config = dict(
    d_model=96,
    d_mlp=512,
    norm='rmsnorm',
    norm_place='pre',
    qk_norm=True,
    init_std_up=0.0711,
    optimizer='muon_variant',
    lr=0.015,
    beta1=0.95,
    lr_head=0.0221,
    decay_fraction=0.566,
    final_lr_fraction=0.0,
)
Each number is 128 + 24 x the weight over its row's rms, rounded and kept within 0 to 255. Layers, rows and columns count from 0. The size above them is the row's rms in percent of the matrix's.

# layer 4 MLP down (transposed), 512x96, rms 539, rows 450-511, columns 32-63
size [111  97  97  95  93 102 109  89  95 101 102  92  94 104 100  97  93  94 103  97  92  96 115 100  94  97 109 104  99 105 106 100  88  97  93  98  90 103 101  94 103 102 108 104  91 103  96  97  95  97 106 100 105 110  96 102  99 102 102  93  97  95]
[[118 143 122 105 155  92 141 165 147 106  96 194 129  83 116 115 139 131 117  78 169  89 146  85 134 127 151 128 128 148 113 111]
 [119  89 132 143 139 155 122 103 155 142 128 152 102 143 103 128 129 152 140 144 139 133 100 159 143 145 160 156 166  65  91 143]
 [ 98 153 120 164 144 120 119 148 124 147 114 149  86 170 166 128 130 113 129  90  81 131 102 152 106  70  98 135  99 132 132 130]
 [131 134 133 132 154 158 112 117 146 134  96 122 139 113 102 127 177 119 140  94 139 109  88 144 128 145 126 168 135 118 109 135]
 [126 138 160 102  91 196 155 174 101 138 183 159 139 164 107 139 146 113 138 147 126 152 126 119 134 117 109 135 126 116 113 126]
 [ 90  83 116 109 144 132 123 146 103 169 118 178  93 102 132  91 114 129 124 150 139 120 112 191 107 140 110 119 165 124 123 146]
 [167 157 143 144 139 110  98 142 109 120 136 136  79 147 101 141 144 120 162 195 165 102 170 116 119 107 119 137 154 112 152 139]
 [136 185 120 151 115 115 156 135 153 108 153 153 152 104 133 177 179 107 154  88 130 163 103  77 121 135 177 152 119 134 127 107]
 [ 99 115 134  79 103 147 153 181 118 122 112 100 134 131 134  92 100  93 144 122 128 113 165 164 159 114  80 150 140 122 111  95]
 [161 109  94 135 169 133 131 120 126  91 105 124  96 157  77 127 162 136 107 119 121  60 116  81 131  95 156 121 127 126 130 124]
 [160 144 143 162 145 128 104  95 168 163  99 109 132  74 156 136 153 123 140 115 120  99 171 156 133 105  85 138 124 116 140 148]
 [137  85 126  90 106 131 122 125  60 116 133 104 162 125 157 108 130  90 158 117 139 147 166 135 142 102 126 109 140 118 146 117]
 [107 179 118 147 115 129  96 172 181  96  78 169 148 133 116 133 123 138 171  83 126 122 112 136 161 128 139 125  91  89 110 139]
 [127 151 121 158 140 100 132 108 146 154 121 129  99 154 141 186 126 129 129 142 129 110 142 146 104 111 156 141  88  82 202 137]
 [ 88 112 143 117  87 113 123 132 122 125 139  79 145 131 143 125 101 139  89 158 131 141 157  95 123 116 147 131 108  73 130 121]
 [138 140 146  83 104 143 126 124  98 106 178 151 139 127 134 110 154 115  82 127 146 130 128 156 102 130 166 156 125 102 131 115]
 [168 125 133 190 160 111 118 115 118 141 164 136 153 152  90 112 118  89 130 176 161  96 120 130 142 130 118 135 123 123 165 118]
 [148 112  97 150  99 136 110 122 149 113 149 108  94 105 152 112 117 120 132 131 150 152 135 125 108 143 189 145 156 167 154 129]
 [114 126 156 128 125 127 148 131 104 155 100 146  83 128 123 144 120 166 134 157 124 145 124 114 113 134 153 149 126 115 132 102]
 [143 160 114 148 128 172 111 140 130 128 156 106 143 111 150 104 120 120 121 131 137 118 122 138 134  97 117 146 128 116 120 106]
 [ 88 149 140 147 161 156 126 112  79 113 103 102 137 151 106 146 137 161 176 118 143 128 132 102 153 139 115 125 129 139 126  92]
 [ 98 127 116  95 104 106 101 104 144 118 144 154 127 133 138 116  97  99 165 152  92 149  67 134 147 124 133 114 139 119  91 151]
 [145  95 159 105 126 138 103 106 111 136 164 137 142  89 134 137 164 140 128 126 100 105 135 132 123 163 151 135 161  98 112 158]
 [159 107 118 163 137 160 157  85 150 199 160  89 140 146 166 103 126  90 103 181 165 126 128 136 142  86  97 114 136  91  98 121]
 [126 144  82 132 124 152 143 167 153 147 120 128 143 118  92 114 110 126 137 171 147 125 114 105 141 172 115 134  88 120 106  99]
 [118 123 141 121 132 150 121 151 161 125 153 104 158 126 104 161 101 140 150 143  94 112 149 121  99 104 113 129  87  84  59 151]
 [172 116 157  65 134 130 126 135 121 136 122 123  85  97 127 134  94 120 132 112  99 139 148 109  97 120 158 112  71 166 147 148]
 [181 156 137 148  78 112 113 128 122  89 112  96  94 168 122 155 105 132 112 152 185 148 161 111 136  87 103 151  96  91 115 156]
 [111 123 125  77 136 106  85 137 101  98 128 182 102 111 138 111  99 119 116 137 101  89 134 153 144  92  98 151 116 151 116 111]
 [125 133 149 137 160 143 123 166 116 124 103 105 132 118 156 150  85 154 157 149 127 122 127 147 160 138 113 157  82  98 123 119]
 [135 177 117 133 135 153 153 168 160 152 108 117 139 128 135 146 122 138  84 128 127 114 166 148 122 139 121 114 113 161 137 135]
 [124 103 110 108  92 135 160 141 120  92 101 112 142 163 110 113  98 160 121 182 132 132  98 152 143 129 107 133 147 130 121 102]
 [150 140 142 172 112 135 172 128 132 140 143 143 114 146 134 126 111 156 167 142 141 123 131 132  79  96 112 125 165 153 111 133]
 [185  80 127 117 131 139 177 124 116 126 106 105  97 161 132  76 104 114  99 103 119 126 139 155 152 140 136 100 177 111 154 135]
 [105  94  76 142 112 108 144  86 115 110  93 165 163 150 129 114 140 129 158 138 135 143  82 129  93 157 150 131 121 120 115 138]
 [153  77 107 122 130 176 113 149 145 132 124  90 100 157 170  93 125 100 114 136 142 140 117 125 133 183 127 139  96 133 103 110]
 [ 95 155 174 133 121 104 132  92 134 179  96 125  98  89  99 112 146 141 124 157  92 114 166  86 144 109 116 169 149 162 135 163]
 [ 91 153  56 123 127 124 102 109 106 103 114  78 152 136 158 129 113 152 115 156 139 177 116 101 114 123  98 134 123 153 155 166]
 [ 64 182  99 122 149 171 123 150 139 152 115 123 102 122  64 122 133 120 140  88 127 117 115 148 141  96 157 102 145 156 114 118]
 [113 123 165 142 101 109 152 154 111 157 130 123 164 139 100  99 132 113 103 105 164  81 119 121 142 124 134 123 139  82 111 118]
 [173 134 139 129 188 136 167 130 163 152 164  98 137 119 125 141 107 120 149 143 147 145 119  87 127 101 138 130 136 110 130 160]
 [143 151 109 153 130 105 141 138 104 127 135  73 135 121 166 138 128 159  83 146 188 106 113  99 100 122 133 148 132 107 162 137]
 [158 108 141 163  99 131  93 169 143 173 140  91 149 112  95 139 123 137 114 128 113  98 133 152 146 106 155 141 143 107 122 109]
 [ 97 106 108 103  94 145 150 112 121 105 116 147 133 120 112 134 101 127 112 134  96 139 132 132 144 101 133 158 104  84  90 184]
 [174 127 147 136 119 108 120 107 139 149 172 134 145  97 128 128 127 149 147 141 149 133 128 127 176 124 100 135 102 130 100  92]
 [113 138 142 123 113 148 138 109  98 131 103 120 136 114 137 139 121  93 140 108 138 132 146 118  98 109 157 130 141 166 171 187]
 [134 133 129 103 131 157 122  86  71  99 117 123 117 117 169 123 124 120 118 173  82 133 162 176 143 102 146 129 132 157 154 102]
 [115 123 112 161  95 121 161 152 126  92 137 137 127 159 115 103 131 101 100  94  95  97 105 107 164 125 153  98 175 139  96 113]
 [130 119 118 138 124 158  66 145 107 129 129 116 124  85  92 145  97 106 124 162 122 151 103 177 141 140 177 128 111 122 157 114]
 [101 162  95 107 129 163 159 201 129 131 105  95 145  87 116 123 103 117 112 110  98 137 132 102 118 162 120 126  92 100 116 119]
 [138 120 147 121 113 167 122 130 109 110  96 139 117 196 160 131 154 126 115 111 161 137 125 149 129 122 145 149 159 144 150  96]
 [113 129  97 163 167 116 120 130 112  88 100  86 141 122 153 140 137 125 156 127 111  96 103  96 168 125 141 141 126 164 152 221]
 [132  79 176 111 109 167  70 131  87 101 151 139 127 144  91 116  79 153 115 113  91 100 117 115 128 110 130 111 114 125 126 125]
 [104 140 138 147 140 129 126 101 122 134 128  97 173  85 151 135  83 140  95 144 118 135 129 177 119 158 146 178 129 122 128 135]
 [108 164 105 131 177  98  79 115  86  82 113 155 128 136 116 163 102 116 115 120 101 131 122 106 126  84  99 121 101 110 159 141]
 [134  96 126 144  79 127 130 112 146 125 122 175 137 131 120  95 179 178 129 130 119 106 180  87 138 109 123  91 115 101 165 139]
 [ 88 137  87 103 112 114 148 166 104 154 130 160 143 113 144 129 126 143  94 135  74 135 127 160 157 137 137 109 102 133 158 132]
 [151 119 131 173 140 178 146 115 115 172 114 118 118  78 114 118 195 188 148 126 110 120 145 158 130 116 120 152 158 111 147 110]
 [108 149 155 120 115 125 125 136  77 118 141 136 102 134 108 119 161 150 162 101 134 151  76 100 117 166 126 151 166 101 136 123]
 [129 154 123 141 147 122 124 117 145 146 160 144 160 128 145 127 141 115 129  95 146 108 123 147 122 130 140 101  97 149 122 106]
 [113 157 118 130 113 111 166  66 112 112 135 124 133 121 142 116 100 133 122 158 105 113 161 116 134 132 147  95 176  97 164 175]
 [111 170 119 120 148 162 137  99 124 187 126 118 121 139 145 135  88 133 153 145 115 150 139 162 102 142  90 153 112 122 102 144]]
# layer 4 MLP gate, 512x96, rms 0.6, rows 451-511, columns 32-63
size [ 94 108 101 106 110 104  79  91  93  87 115 101  80  91  98  90  93 101 111  98 112  94 109 113 104 124 127 100  92  94  97  88  93  93 107  90 100  93  99 111  97  93  87 131  93 102 104 104  98  77 124  88  90 105 111 110 111 127  89 100  94]
[[139 146 180 121  96 119 165 169 104 152 120 100 145 135 142 157 137 133 122 143 105 152  92  86 119 163 138  92 130 147 146 145]
 [144 130 145 119 121  97  83 142 134 111  92 148 117 106 141  87 134 149 121 100 129  90 102 137 116 166 116 123 131 176 136 113]
 [137 127 112 154 138 164 147 128 124 124 105 181 146 109 146 162 165 114 116 108 110 126 124  92 110 126 110 162 175 139 153 156]
 [112 153 100 157 140  69 124 164 134 116 144 161  85 140 144 164 140 124 178 106 157 136 150 126 127 172 116 116 103 126 133 102]
 [169 126 147 129 140  97 160 105 124 102 114  80 147 132 113 130 112 129 154 155 135 129 138 132 108 148 129 103 138 114 124 169]
 [136  89 115 141 142 158 137 144 104  87 104 124 135 116 137 140 113 137 104 119 146 121  77 121 145  80 136 153 116 107 101 127]
 [ 83 132 120 145 115 108 134 168 103 136 117 128 156 159 126 148 135 147 154 127 140 144 110 119  61 112 111 127 173 122 211 130]
 [124 116 124  62 118 130 177 132  87 102 127 145 105 179 126 158 128 168 103 167 122 162 135 112 107 155  91 138 111 139 126 105]
 [155 130 110 127 116 127 104 127  92 117 120 148 135  96 150 147  58 160  98 145 123 142 124 128 106 110 115 133 144 116 119 120]
 [132 115 107 140  95 137 174 131 146  98 120  82 149 141 121  93 127 139 127 105 144 140 119 146 127  84 144 101 112  98 171 185]
 [147 135 104 143 159  89 118 122 125 136 137 168 128 143 163 116  95 120 143 151 110 147 133 124 144 137 100 131  83 148 119 119]
 [141 136 112 176 122 106 168 149 114 118 127 132 144  94 140  93 114 105 104 108 110 124 111 157 136 107 124 168 114 116  82  91]
 [127 165  79 118 122  70 143 124 133 124 193 135 150 100 144 144 148 144 112 129 148 142 138 119 152 137 116 150 136 102 101 130]
 [ 94 121 139 141 125 135 105 135  85 127 135  82 176 138 171 114 119 116 145 102 131  98  79 105 135 164 126 117 150 139  88 116]
 [ 98  94 175 113 140 120 155 106  66 140 106 155 121 129 134 132 135 113 140 118  76 117 160  97 102 130 170 141 131 126 177 171]
 [116 133 133 150 154 122 106 130 102 163 126 136 140 120 177 120 119 113 115 131 146 123 156 142 115 105 165 118 144 129 114 159]
 [131 133 102 105 128 107 138 128 125 117 150 143 122  97 147  88 141 163 137 119 127 108 177 129 129 127 107 149 118 123 110 130]
 [146 165  83 112 127 105 123 162 145  80 127 126 122 158 155 130 150 146 114 139 110  81 120 136 119 145 151 130  88  85 152 114]
 [147 118 137 114 103 107 152 110 127 133 109 160 120 136 139 155 126 103 111  99 126 154 110 108 191 139  90 124 122 173  93  93]
 [132 133 130 109 118 166 120 103 128 132 149 115 107 144 101 128 147 127 104 113 129 133 126 111 102 105 111  95 168 110  99  86]
 [127 113 140 131 160  80  91 121 119 112 110 155 120 126 169  89 104  92 121 138 176 106 102 165 132 103 122  99 150 135 163  93]
 [124 135 124 123 172 115 109 134  75  94 134 125 120 132 119 123 106 102 164  78 159 147 129 149 105  82 124 127 137 133  99 144]
 [141 118 190 111 138 138 173 125 131 161 143 137 122 141 124 137  98 108 146 109 164 108 120 131 109 179 118 116 102 116 136 121]
 [172 112 145 129 110 161 133 160 139 143  90 134 124 132 143 111 100 143 153 127 126 124 125  91 105 109 111 184 100 158 124 123]
 [133 156 132 138 135 120 153 116 145 161 111 104 141 148  96 108 124  55 136 135  89 145 141 162 138 148 167 101 122 101 110 112]
 [207 116 162 131 135 122 146 142 146 177 116 155 139  97 120 147 100 110  85 130 146 160 155 140 126 122  82 113 128 116 125 124]
 [128 127 132 133 119 117 124 133 156 167 152 101 125 158 127  90 138  68 160 108 128 107  86 105 146 178 140 109 119 134 128 120]
 [115 127 122 138 139 185 109 137 128 127 117  87 128 111 108  76 162  99 160 150 148  95  56 130 140 151 105 111 158 112 179 108]
 [ 89 148 134  99 123 115 147 115 124 116 191 114 135 138 136  78  98 137 142 116 110 102 159 100 115  77 124 144 139 138 131 110]
 [ 80 135 126  92  94  99 122  93 110 114 140 144 146 120 139  79 136 131 109 118 116 128 135  97  81 147 125 116 125 115 116 148]
 [141 127 137 137  95  87 135 132 142 160 167  93 187 135 156 132 113 163 102 127 109  83 162 147 121 103 110 150  92 110 136 149]
 [122 172 112 126 129  76 121 135 133 106 108 174 100 125 154 110 100 127 115  94 140 135 119 102 146 119 136  82 125 152 153 141]
 [152 100 188 166 124 133 143 117 100  98  78 123 147 139 100  81 142 153 153 167 131 110  98 126 126  78 146 131 122 158 127 112]
 [111  86 114 150 140 133 119 140  98  89 140 125 127 140 120 119  97 133 113 118  93 128  87 122 144 131 143  84 180  85 122 101]
 [ 99 159 121 178 105 157 122  83 108 141 132 132 128 128 116 108 125 120 127 134 146 102 146  96 123  94 160 117 161 130 157  91]
 [168 130  92 118 136  85  96  99 131 133 113 124 130 130 156 141 138 155 137 166 143 112 131 104 122 125 138 171  97 131 113 135]
 [126 151 127 156 125 116 165 129 113 120 170 121 117 166 164 128 149 150 105 138 141 123 109 160 154 154 169  71 115 163 157 116]
 [147 159 150 101 102 139 139 148 119 147 114 107 128 157 105 135 151 165 117 150 114 124 140 119 144 159 135  92 166 155 137 151]
 [111 113 111 157 149 121  73 131 140 118 100 120 131 144 154 126 129 133  95 125 104 124 120  72 109 145 116 117  85 131 109  97]
 [184 180 122 109 100 111 112 113 137 147 154 132 147 158 104 112 118 128 108 114 166 143 135  98 147 116 151 108 132 166 129 134]
 [175 148 159 154 142 151 103 117 107 114  49 151 108 138 133 145  95 154 157 115 137  80 147  83 142  85 149 120 157 126 126 115]
 [109 108 118 117 139 147 169  85 150  83 147 109 156 142 169 119 114 127 127  96 107 135 132 108 138 168 122 149 112 167 139 139]
 [100 143 102 119 118 169 142 115 144 137 135 114 120 105 109 144 117  56 166 126 144 170 142 143 128 107 117 157 141 116 138 118]
 [ 97 147 123 105 108 153 139 101  93 110 101 152 105 155 171 138 107 178 107 192 134 149 102 122  84 132 151 139 135 161 183 133]
 [174 106 120 147 117 101 157 137 156 122 143 156 139  92 127  84 133  93 166 171 138 115 159 110 112 133 152 130  79 110 176 113]
 [ 68 143  89 104 132  99  92  96 105 162 110 147 140 127 140 130 156 113 157  84  98 133 126  99 125 123 101 116 105 126 127 161]
 [139 203 113 148 135  88 118 156 167 112 146 118 134 163 123  76 131 134 123 115 153 135 114 114 142 143 143 171 163 138  87 152]
 [ 93  83 110 100 148 154 140 106 113 146 119 126 124  85 123 139 140 114 162 105 103 103 119  95 156 139 149 134 146 134 107  95]
 [139 121 106 148 100  97 143 107 114 103 100 112  80  96 138 151  96 113 122 149 120  97 142 134  93 103 156 120 134 161 119 103]
 [146 129 147  90 144 121  99 117 123 138 145 106 158 130  92 113 159 109 141 119 145 132 132 140 164  96  97 168 126 138 107 114]
 [131 146 127 100 122 120 143 109  53 120 114 106 108  95 158 119 132 103 160 119 175 105 114 111 105  94 148 118 124  98  84 160]
 [154 121 142 123 127 148 130 127 126 142 108 112 117 128 109 137 124  99 112 112 133 131 134 130 127 175 135 123 134 135 145 109]
 [133 133  85 107 134  95  95 128  79 130 158 160 114 140 136 130 148 110 117 116  97 156 128 123 142 114 132 185  96 113 102 150]
 [106 148 127 124 102 134 133 123 141 138 175 150 143  99  98 132 146 125 164 115 146 138 133 116 120 143 135 125 107 138 146 103]
 [137 167  96 111 155 112  86 147 129 125 148 154 108 175 129 132 158 112 118 140 138 119 152 140 107 166 131 145 125 121 115 130]
 [166 157 129 137 131  68 128 138 124 122 105 141 128 139 127 137 121  99  80 141 119 129 144 141 143  95 145 120 123 127  76  85]
 [139 147 134 129 125 110 110  81 126 174 149 150 159 161 155  98 129 138 138 140 120 111 131 121 156 134  85 158 115 115 120 160]
 [113 152 122 115 145 118 106 138 101 122 113 135  77 124 120 123  88 128 160 117 137 166 107 141 127 131 114 139 140 144 140 110]
 [119 112 161 173 129 120 116 132 129 111  88 121 118 135 143 133  99 135  92 157 118 118  91 126 113 129 128  94 155  87 160 132]
 [125  96 146 128 109 145 160 138  98 101 146 106 121  95 131 133 114  98 178 101 113 126 119  94 159  77 125 117 110 127 118 154]
 [141 111 139  94 177 145 123 162 113 118  89 178 125 156 153 145 163 109 126 151  92 130  90 142 109 137 125 162 128 131 146  97]]
# layer 4 MLP up, 512x96, rms 0.412, rows 451-511, columns 32-63
size [111  92 110 105 115 107  84  92  93  92 106 101  81  98 104  80  96 101  98  95 101  97 105 123  89 122 120 110  92  86 100  97  85 104 107  92 104  91  95 131  97  96  79 109  94 116 103  87 101  86 115  93 102 111 102 106  96 126  80 106  97]
[[122  94 145 151  99 135 141 140  67 131 152 127 134 161 170 112  89 157 150 138 152 122 113 105 142 157 108 133 102 131 123 115]
 [145 133 125 102  99  99 112 134  91 145 127 132 135 180 131 115 107 122  91  99 117 106 130 191  88 153 158 151 193 168 105 158]
 [116 141 159 117 127 133 156 132  88 169 125 110 157 145 125 162 151 153 156 120 134 109 157  58  87 135 123 142  81 110 163 179]
 [119  93 125 147 128 114 119 126 157 128 153 167 112 161 139 120 125 141 116 142 153 119 116 138 113 122  59 122 128 168 123 139]
 [144 162 143 141 108 119 168 152 160 144 114  96  98 103 176 117  85 106 121 114 120 115 115 119 108  94 163 152 112 153 119 112]
 [147 108 163 113 192 117 123 102 126 118 137 140 136 120 107  84 135  84 151 140 123 124 103  90 138 135 125 173 159 148 118 159]
 [106 131 108 119  93 107 103 134 124 171 160 109 133 142 140 111  98  98 106 167 102 176 160 185 153 149 112 127 121 147 106 175]
 [149 132  91 105 106  60 108  73 126 133 116  97 150 154  92 118 123 145 121  94 154 160 175 161 146 140 131 120 113 122 114 152]
 [130 122 159 113 127 106 120 108 124 179 157  90 159 115 134 142  76 149 149 174 178 154 142 161 161 149  56 135 124  77 126  99]
 [ 79 147 125 138 101  96 136 135 140 140 138 127 145 133 115 144  84 139 166 115 103 127 134 129 130 151 126 102  88 116 119 147]
 [ 88 123 101  98 129 137 146 130 150 107 125 148 134 164 191 139 159 159 131 139 115 153 154 117 153 157 168 112 113 122 152 119]
 [167 136 152 138 145 129 137 133 151 137 147 118 142  86 164 144 113  77 126 100 142 161 146 137 147 142 117 130 110 151 126  69]
 [146 166 160 122  98 138 144 117 119 151 135 118 152 100 136 152 117 114 108 118 141 122 144 138 175 144 120  82 134 165 122 147]
 [176 101 139  98 175 161 140 123 113 120  90 118 147 111 118 116 152 156 138 135 171 146 116  93 105 131 158 154 131 152 145 106]
 [133 128 117 142  98 117 143 163 134 118 125  99 117 141 146  77 167 124 110 129 156 141 149 111 117 146 172 104 168 142 155 112]
 [150 140 105 124 129 118 103 120 134  91 150 121 127  99 127 146 132  88 129  93 145 134 141  66 133 139 152 150 123 106 109 123]
 [157 150 143 134 102 126 138 126 119 140 162  95 117 109 165 103 127  98 136  86 111 144 104 132 141 155 191 146 173 141 106 134]
 [100 149 147 117 108 148 131 154 159 159 147 148  97 142 123 143 123 124 158 132 120 143 186 155 121 149 162 113 116 126 163 172]
 [133 152 111 117 137 148 141 171 135 112 173 112 127 169 105  76 148 127 169 101 172  71 125 118 113 120 157 113 127 118 114 125]
 [163 106 101 107  78  99 124 118 131 124 113 154 106 106 144 119 103 135  97 130 144 114 117 116 163 132 145 106 131 141 128 126]
 [110 145  74 156 144 127 124 161 157 147 105 108 120 123  87 140 168 149 101  98 143 114 131  98 148 129  85 184 125 108  97 133]
 [125 138 117 111  99 151 132 122 108 127 121 128 114 149 121 122 107  77 134  99 125 136 133 144 139 146 159 105 141 111  86 135]
 [131  86 123 102 130 162 122 109  90 110 161  86  81 102 101 102  96 102 156 110 124 105 132 107 178 121 136  96  96 126 111 142]
 [102 142 133  92 113 122 127 147 130 127 139 100 122 154 110  96 132 127 127 143 113 112 113 129 139 153 123 146 123  86  97 159]
 [109 139 158 135 135  98 146 114 140 144  75  80 137 120 123 161 108 114 162 134 130 133 141 163 144  75 102 118 135 149 115 119]
 [ 83 142  90 117 124 113  99 139 105  93 121 115 111 123 128 140 132 132 144 116 107  87 120 142 109 133 152  78 166 127 120 160]
 [159 140 134 161 127 100 164  92 106 118  87 153 137 128 128 181 130 112  87  89 112 146 140 124 165  95 111 146 133 112  94 143]
 [144 137  94 142 132 129  50 128 137 151  81 117 113 129 150 176 124 157  85 135 163 130  96 123 119 118 136 112 130 130 153 115]
 [109 137 151 108  98  84 117 133 127 135 139 114 139 131 120 126 143 140 158 138  82  94 123 126 139 124 107 105  99 156 154 120]
 [158  72 138 120  98  99 145 130 174 152 162 148 168 157 118 148 152 135 167 121 163 102 149  77 124 116 122 105 133 173 166 117]
 [109 110 114  81 136 147 134 103 118 132 153 130 119 128 152 147 170 107 121 116  93 109 105 125  87 175 135 171 140 128  97 132]
 [161  70 138 105 112 142 103 140  79 116 138 133 113 150 119 121 152 132  89 117 143 146 147 110 161 160 126 131 129 121 107  91]
 [138 122 156 102 136 106 126 154 111 160 177 127 113 118 133 100 129 160 162  81 148 118  96 145 170 152 130 127 108 133 128  92]
 [159 139 117 131 117 101 151 187 134 139  98 152 117 108 150 144 113 142 143 115 113 126 125 164 139 172 132  84 131 163  96 146]
 [105 130  90 147 116 153 139  84 115 126  82 135 127 124 141 181 109 141 124 127 155 132 185 121 118 104 108  97 120 124 108 131]
 [164 105 157  99 137 117 134 103 104 147 159 115 162 117 141  91 145 150 172 122 171 154 170 112 101 160  94 119  86 157 131 146]
 [121 136 120  72 107 121 121 130 141 116 133 150 106 132 102 120 157 139 129  93 149  95 120 126  94 119 151 112 127 125 108  76]
 [110 117 157 170 136 186 150 116 130 144 123 121 149 128 137 141  94 109  77 114 100 133 129 117 176  93 115 129 116 115 121  99]
 [159 107 140 146 138 116 125 134 121  90 135 147 144 156  99  99 135 182 117 149  91 126 122 131 127 134 153 165  92 150  83 105]
 [164 159 110 153 161 151 150 118 129 113 141 117 142 129 141 112 132  79 147 146 160 110 159 164 138 132 146 140 116 116  81 117]
 [151 143 156 116 155 103  82 195  81 113 116  72 156 140 145 120  93 149 115 114 129 162 132 130 115 134 163 128 136 128 155 150]
 [149 155 140 133 120 112 122 169 102 130 111 100 141 158 132  93 157 118 147 125 127 122 124 134  91 168 153  90  82 126 145 140]
 [140 156 178 159  89  94 125 146  98 100  88 124 113 145 125 125 107 105 108  97  92 109 172 109 128 126 132 119  89 174 110 118]
 [156 114 127 171 113 117 166 145 114 122 123  99 141 148 111  96 120 158 144 111 131 128 117 156 188 115 118 106 145 138 117  93]
 [138 116  72 140 141 100 133 106 102  78 163  89 126 145 138 147 109 151 121 159 139 139 134 118 143 145 134 107 104 155 134 100]
 [139 164 150 147 132 168 123 132 141 173 155  85 100 100  93 129 121 117 119 123 146 123 144 124  97 122 128  97 134 127 129 102]
 [108 158  99 143 115 159 148 145 116 116 128 114 135 123 107 119 134 158 193 121 145 136 147 135 115 135 119 133 149 109 165 104]
 [159 118 132 125 126 104 136 135 140 115 143  80 119 121 137 105  75 167 123 142 145 140  78 149 145 125 120 116 123 133 159 148]
 [132 164 115 117 108  94 133 108 132 133 166 159 122 158 153 139 154 116 105 121 166 115 168 147 132 129 155 124 104 136 167 107]
 [ 89 125 130 123 104 109  96 104 136  88 118 130 170 162 146 111 132 120 101 105 143 108 115  94 112 165 126 161 136 103 140 155]
 [ 98 106 118  89 151  89 146 134  89  84 114 136 144  96 160 124 109  86 163 119 156 128 107 127  91  97 130 123 116 118 118 173]
 [140 134  89 115 144 110  73 118 123 110 105 122 154 144 113 133 142 161 120 138 144 124 116 127 167  70 148 103 133 146 163 127]
 [138 134 109 109 188 117 124 142 120 176 122 108 149 109 109  75 157 107 105  99 103 139 106 144 117 165 104 166 125 126 117 131]
 [136 136 139 105 118 104 170 148 131 116  96 161 142 122 133 168 121 140 126 124 159 144 126 119 140 124 161 126  52 119 146 159]
 [102 100  98 110 165 148 129 131 127 134 100 160 107  97 111 114 164 111 111 130  98 131 121  94 115 148 132 101 126 158 129 110]
 [118  96 105 108 135 145  90 163 111 133 162 137 132 113 159 206 151 145 129 100 137 171 110 135 130 137 110 163 141 116 108  96]
 [170 124 140 143 118 129 132 115 118 156 166 143 135  48  88 111  93 109 117 118 124 108 123 121 156 143 147 153 149 135  89 132]
 [129 100 115  91 134 133 153 120  74 114  93 137 123  79 139 119 126 134 106 129 129 112  89 119  92 105 141 136 102 146 107 159]
 [150  98 120 120  98 107 110 167 137 134 105 145 145 158 141 117 127 121 160 133 123 120 196  98 155 138 114 148 126 122 161 114]
 [147 118 118 166 145 136 133  91 124 156 148 143 121 139  97 118 116 143 115 153 142 144 148 142 152 144 124 140 155 125 177  94]
 [143 132 142 127 140 184  90 129 170  93 117 142 111 182 118 122 122 121  92 152 165 127 126 155 179 106 142 136 147 141 118  86]]